{
  "head_dim": 64,
  "d_mlp": 2048,
  "vocab_size": 16384,
  "qk_norm": true,
  "bias": "none",
  "init": "normal",
  "init_std_down": 0.0,
  "optimizer": "cautious_adamw",
  "weight_decay": 0.27,
  "final_lr_fraction": 0.0,
  "batch_tokens": 131072,
  "seq_len": 1024,
  "doc_mask": false,
  "train_tokens": 650500000,
  "steps": 4963
}
Each number is 128 + 32 x the weight over its row's rms, rounded and kept within 0 to 255. Layers, rows and columns count from 0. The size above them is the row's rms in percent of the matrix's.

# layer 6 MLP down (transposed), 2048x512, rms 0.0371, rows 727-751, columns 0-63
size [ 99 107  99  98 100 100  97  93  94 100 100 101 103  97 108 101  99 102  94 110 102 107  96  96 113]
[[144  58 114 138 124 159 134 131 135  81 159  85 129 105 121  66 114 115 188 130  86  95  83 125 137 114 148 153  70  89 193 107 158 107 186  85  91  71 127  74 139 124 113 120 115  91 132 141 140 175 150 166 182  86 125 108 147  63 149  68 128 174 106 138]
 [140  89 170 130 123  88  89 153 156 142 101 146 131 125 125  75 104  91  88 156 119 153  69 174 176 172 153 133 133 129 101 189 128 119  83 161 136 159  69 152 143 129 153 149 127 156 157 112 125 144 134 147 112 123 144 137 134  87  96 124  50  70 118 129]
 [170 142 179  88 140 100  97 145  99 158 227 116 151 115 140 154 101 140 151 141  71 146  96 154 144 129 137 125 188 135  94  99  99 155 172 167 135  90 149  88 144 183 207 130 121 149  84 130 110 113 118  95 130  96 132 124 108 195 147 128 182 106  88 125]
 [161 196  54 132 133 131 115 153  44 132 140 166 131 151 128 151 136 156 153 165 138 115 131 150 155 167 149  95  89 131 130  72 118 122 130 138 134  86  68 100 120 163  99 158 101  89 148 107  83 144 109 119  89  96 177 103 148  49 137 157 182 192 151  89]
 [115 155 113 133 177 151 151 122 107 104 116 148 179  78 176 124 106 137  67 125 122 104 138  85 123 189 110 133 148 109 145  60 120 141  89 113  93 144 153 118  92  87 181 100 174 172 110 155 127  98  93  70 134 178 127 150  96 142 104 143 234 148 103 124]
 [169  93  69 144  92  91 149 125 139 119 103 129 113 137 117 153 101 161 124 150 132 122  99 114 178 192 117 141 162 106 147 123 116 112 146  97 153  91 118 193 126 107 123 149 110 135 161 139 166 159  76 156  59 153 140 122 144 160 110  96 179 137 201  88]
 [170 159 103 135 121 178 107 101 141 120 182 113 156 101  80 107 105 165 156 108 245 141 175  87 143 146 107 126  87 154 110 156  61  58 131 170 198 115 183  93 106 124 152 149 150 169 162 151 157 148 162 142 134 160  77  83  98  95 121  94  67  94 158 163]
 [128 148 105 161  82 160  91 173 133 106 106 134  99 169 143 133 132 143 147 109 125 140 146 186 197 106  95 140 154  94 141  96 105  75  89  85 112 111 122 100 132  67 156 121 131 116 130  58 136 119 135  66 114 130 113 132 148  84 126  80 104 154 103 108]
 [110 129 103 120 191 113 150 162 158 113 193 119 170 125 128 130 149 113  90 111 124 119 232 130 109 112 108 142 143 124 124 166 159  93  56 145 122 179  82 115 109 139 111 118 104 153 108 142 102  88 135 121 171 143 184 139 115 160 133 133 171  95  82 127]
 [110 117 161 160  23 128 104 124 153 159 128 158 111 167 141 113 106 115  87 122 151 133 145 114 191 114 121 151 112 152 157  95 196 165 116 233 129  98 145 163 177 105 133  23  82 147 185 131  95 109 145 125 135  97 141 154  70  58 126 138 127 142 162 145]
 [148 145 162 138 164 115 142 125  89 153 155 120 130 139 150  89 123 182 177 111 126 133 108 134  82 154 106 148 190  80 166 118 201 113  84 126  74 185 143 106 100 123 181 111  95 155 102 156 133 113 149  96 119 123 116 142 158 140 139 121 159  44 152 159]
 [130 151 159  99  97 113 157 133  91 112 109 153  92 145 149  80 142  90 142 168  96 170 106 123 116  94 142  88 154 146 100 126 175 192 150 131 110 150 139 126 129  87 191 143 115  97 113 130 162  95  67 119 148 140  90 121 109  90 139  90 174 130 156 106]
 [146 161 101  81 114 113 166 134 118 144 165 121 130 118 172  57 101 119 133 153  92 135  98 111 100 106 118  66 135 157 135 130 115 121 131  66 109 148 139 123 127 173 101 153 171 156 119 103 164 132 136 110  76 140 137 136 107 125  76 128 167 105  51 106]
 [157 114 130 148 126 136 115 183  51 152 122 153 122 126 155 230  57 125 121 134 128 101 138 112 138 130  98 136 130 134 109  99 116 137 154 173 109 106 126 136 193 110 145 209 162 117  79 120 103 103 103 185 111 101 167 164 193 110  85  83 156 115 131 106]
 [149 105 150 180 100 157 130 106 160  89  57 120 128 172 197 151 163 155 102 119  80 138 124 157 125 106 161 131 113 131 101 124 127 163  80  90 126 111 134 181 116 122 157 119 148 145 204 149 131  67 165 126 102  94 177 146 103 127 100 166 171 101 183 149]
 [182  89 154 101 104 127 106 157 172 136 144 110  70 110  61  36 137 107 116 102 100 125 140 117 170 145 103  95  78 100 139 108 131 114 138  71 138  46 140 129 156 137 105 138 162 109 136 153 141 124 133 121 128 114 119 103 200 111 152 169 118 131 173  91]
 [142 126 131 158  98 122 133 142  90 104 138 119 136 138 221 154  70 164 130 119 177 136 115 161 145 173  93 140  88 115 183 110  92 117  98 108  42 147 159 187 147  93  85 181 142 133 170 166 104 117 116 124  96  91  94 101 140 137 139  92 171  75 119  85]
 [155 180 101  90 174 107  92 166 155 211 150 130 158  83  76 160 123 123 147  86 110  98 133 112 156 186 108 157 116 103 195 149  85 123  63 133 130 122 108 122 175 117 106 144 108 190 151 125 123 117 123 152 114 114 113 146 144 143  71 141 100  97  89 105]
 [144 217 151 145 125 165 123 212  84 127 183 153 124 131 135 154 103 111 156  96 101 109 129 180 112 128 117 158 128 115  73 122  98  74 128  80 128  64 142 185  86 123 157 107  84  93  89 112 140 117 140 129 149  83 108  72 144  94 172 154 119 119 123  91]
 [104 177 120 117 167 142 201 111  92 123 147 128  79 158  39 107 113 102 129 112 158 134 115 108 119 110 136 108  84 146 166  85 106 168 105 148 138 115 139 183 146 107  94 103 156 159 149 147  93 109 158 152 129 181 115 109 122  53 131 103 217 116 172  80]
 [186 129 139 172 104 156 150 129  89 165 166  90  84  69 195 152 142 166  97 103 108 132 175  60 134 204 113 117 106 110 127 142 104  80 129 127 101 151 110 127 189 109  87 179  88  84 143 151  97 103 143 120 159 146 201  96 108  92  45 107 148 166 121 127]
 [142 143 122  89  71  70 134 144 139 129 122 147 157 203  92  85 110 130 157  52 138 153  65 111 190 141  68  97 164 125 174 116  80 121 146 124 106 157 107  77 152 115 114 107 144  92 167 145 183 136 124 110 137 103 155 126 187 132 176  82  58 137 132 136]
 [101 109 155  74 181 127 135 109 144 141 166 165  92 246 125 112  77 113 168  92 182 127 109  55 128 125 156  94  75 134 103 113 170  80 181 112 165  97  92 157  43 110  82 152 106 148 152 147 112 112 161 151  71 127 173  26 112 163  78 148  92 165 151  85]
 [116 101 156 149 111 160 129 113 100 178 162 128 119 136 215 137  90 134 173 107 135 107 118  21 159 107 150 112  99 146 117 122 167 143 165 113 147  77  99  86 108 151 103 150 155 143 145 126  97 135 125 173  91 143 106  41  75  90 166 170 181 164 140  97]
 [169  75 124  96  93  89 124  80  76  96 134 163 101 220  93 121 106  98 112 195 146 119  88 106  85 108 108 106 133 159 143 142  45  77 131 119  91  89 156 195 113 164 130 100 116 135 121  98 110 123 104 112 135  85  92 138  83 125 110 160 102  85 151  88]]
# layer 6 MLP up, 2048x512, rms 0.0414, rows 728-751, columns 0-63
size [109 101  99 100 103  93  93  93 103 100 100 104  94 107 103 101  98  94 105 102 112  94  99 114]
[[152 105 148 166 109 112  96 104 194 144  67 140 117 102 135 146 187 114 154 163 121 109 118 155 127 133  48 170 147 143 114 192 122 118  79 152 120 130 115 195 126 123 167 130 104  74  72 144 135  82 154 194 169 164 120 134 181  98 126 108 135  80 116  99]
 [ 84 145  96 187 119  84 142 164 168 146 113  96 169  61 116 163 214 114 132 147 164 119 135 112 104 148 102 133 101 103 205 106 150 101 157 131 141 115  97 124 113 136  90 109 172 175 102 174 117 126 209 149 137 140 137 154 114 118 156 122 115 122  71 124]
 [154  99 178 117 136  94 174 170 103 147 107 152 140 117 170  99 131 108 132 115 116  93  73 122 186 131 197 120  81 148 127 110 124 168 148 123  90 103 103 116  84 157  88 138 128 148  91  96 135 109  73 127 110 149  89  96 121  79 158 111 156 151 100 175]
 [ 82 131 131 134  71 100  85 147 111  98 166 138  87 150 168 192 137 128 145 107 154 118 111 119 155 119 162 122 115 130  90 135 103 114 134 151 163  97  77 129 104 146  84 125 120 144 116 146 182  48 121 162  87 142 162 140  88  89 119 119 126 111 138  59]
 [120 134  90  86 180 126 114 103 145 123 161 123 156 120 129 156 120 182 142 150 127 109 161  81 160 140  99  83 112 166 135  93 167 168  98 155 154 128 105 127 106 175 123 167 157 109 129  91 183 139 114 122 156  85 104 149 159 143 127 130 109 111 130 122]
 [111 135 189 175 150 124  92 161 128 140 105 128  82 127 112 176 181  94 138 156 123 134 123 175 118 151 125 150 132 118 155 153 154 118 129 108 110 104 137 139 108 130 107 163 156  66  88 172 125 108  90 107 152 104 120  90 116  78 143 111  76  98  83 132]
 [ 97 136 168 109  92 119 125 156 149 187  90  99 153 127 153  74 122 130 165 193  40 144 138 119 137 155  65 118  92 125 130 158 156  85  87 111  90 154 109  90 100 108 102 166 126  83 111  96 178  82  89 117  83 146 108 131 125  95  96 131 138 137  98 117]
 [158 127 176 131  28 150 123 105 136 196 122 110  90 100  54 147  93 161 127  51 129 156 145  94 136 114 109 111 138 138  93 133 215 123  79 186 212 109  84 148 121 116  97  95 115  87 147 123 143  17 124 130  88  99  93 117  65  89 101 106 114 126 127 164]
 [148  88 106 140 108 140  57 131  82 193  61  37 139 149 120 119 179  77 110 126 147 103 132 157  98 127  60 148 163 110 105 182 138 195  84 109 131  77  98 105 106 125 122 111  84  41 113  92 162 142  90 114 126 145  74 150 111  60 141 151  65 183 121  85]
 [147 183  83 133 120 156 137 137  97 112 108 151 109  93  75 115 132  92  76 100 179  98 140 122 110 108 140  93  93 100 135 143 119  83 141 162 143 152  82 141  95 140 124  95 125 107 146 179  84 151 145 216 131  74  77 164 127 102 175 115 168 133 109 130]
 [137 112 155 150 126 169  91 116 136 185 136 158  97 202  90 121 154 117 100 104 103 115 155 117 154  81  66  99 122 109 178  64 100 186  65 137 149  76 100 153 134 160 120 176 153 126  47 133  96 133 140  76 191 121  76  83 137 164 135  86 103 100 126 116]
 [105  82 140  93 155  36 123 101 193 115 176 157 126 104 151 135 130 132  81  85 130 146 117  93 137 101 108  72  94  50  81 103 137 216 122 106 123 135  97 132 114 103 121  81 168 112 164  72  74  94 118 191 140  86 147 155  43 125 142  93  91 121 150 122]
 [170 141 208 168 102  71 116  99 125 124 119 132 108  79 134  90 129 145 145  64 106 103 121 123 141 142  72 153  90 125  82 134 171 117 147 136 176 128 166  82 105 168  66 123 179 104  84 192 122 134 155 126  69 133 133 139 120 157 122 124 219 122  42 109]
 [128  64 184 138  99  98 107 175 104 131  91 154 123 105 133 164 127 116 182 128 182 189 134 134 158 103 135 170  85 155 149 137 100 160  75 215 106  92 149 161  80  71 165  67 142 161  72 121 117 131 120 104 115 101  81  90 174 134 102 103 147 131 109 104]
 [ 55 122 141 130 123 109 168 124 141 168 196 159 132  91 101  66 171  94 115 129 138 145 137 159 119 151 181 168  76 157 120 115 117 136 140 106 141  83 141 151  79  98 108 145 134 109 129 176 133 111 155 125 120 118 136 137 140 126 107 138 100 137 138 194]
 [125 153 137 143 134 123  88 109 142 113 123 119 144  61 202 140 170  93 186 127 142 143 118 100  99 126 137 146 125  98  82 155 156 106 103 150 115 164 154 106 138 141 132  91 125 116 153 157  82 154  49 176 161  64 135 170 222 138 108 126 130 153 122 125]
 [142 113  93 113 147  47 160 149 135 180 218 178 143 109 122 134 109  87 130  98 115 189 157 110 120 110 128 143 147 136 166  82 177 113 121 133 107 137 128  96  86 106 144 104 125 128 144 102 165  71 127 118 101 126 125  74 135  70 128 114  88 180 124 149]
 [ 90 180 161 141 145 113 142 134 115 126 188 138 168 133 113 124 117  99 107 164 130  97 123 171 152 134  24  96 122  84 125 183 163 178  68 150 139 118  98  67 132 129 151 112 126 150 168 133 168 145 143 174 128 157  94 101 181  94 148 160 148 106  85 128]
 [148  62 125 157  85 110 115 161 148 137 171 188  74 126 107 129 193 116 115 142  84 149 138 138 148  97 127  46 125 143 179 208 124 119 102 158 127 126 115 117 114 144 150 136 173  80  99 149  89 151 128 124  90  82 132 172 100  68 174  68  55 116  44 125]
 [151 167 129  71 187 110 116  85 169 144 114 159 101  81 132 112 170 100 113 152 176 121 102 112 116 113  64 157 132 150 112 130 159 112 115  93  71 154 112 117 116 111 162  95 156 133 142 160 118 105  47 151 129 117  81 150  72 106 142 123 106  97 149 125]
 [141 131 109  85 118  90 136  87 145 157 118 146 147 131  96  76 118 140 132 102 108 133 142 131 135  64 122 110 128  85 106 181 138 114  65 136 139 147 149 142 103 128 110 123 160 104 105 105 108 171 142 176 120 103  84 141 105  73 131  99  97 131 107  63]
 [160 162 149  92 166 124 143 101 142 123  97 142  79 120  92 123 117 145  84  64  67 107 129 104 194 151  86 203 135 162 143 124 143 143 136 124  86 110  85 186 118 157  79 135 117 132 132 149 179  85 108 103 129 177  60 123 122 131 137 104 152  90  46 177]
 [156 176 176 132 141 112 106 130 148 183 104  98 104 159 166 131 107 178  98 122 147 169  77 126 139 186  94 175 158 146  81 162 167 156  97 111 184 176  91 171 111 120 181 146 127 120  73 181 152 110 116 134 165 150 101 116 133 143 163 118 117  90 117 145]
 [176 139 160 170 102 136 130 136 127 138 153 140 118 112 111 158 151 114  87 125 146 161  83 152 129 135 122 138 153 103 144 149  98 110 110 138 106 144 121 137 145 137 136 145 153  58  73 128  52 102  96 152 124 144 132 113 164 162 106 106 114 152 128 137]]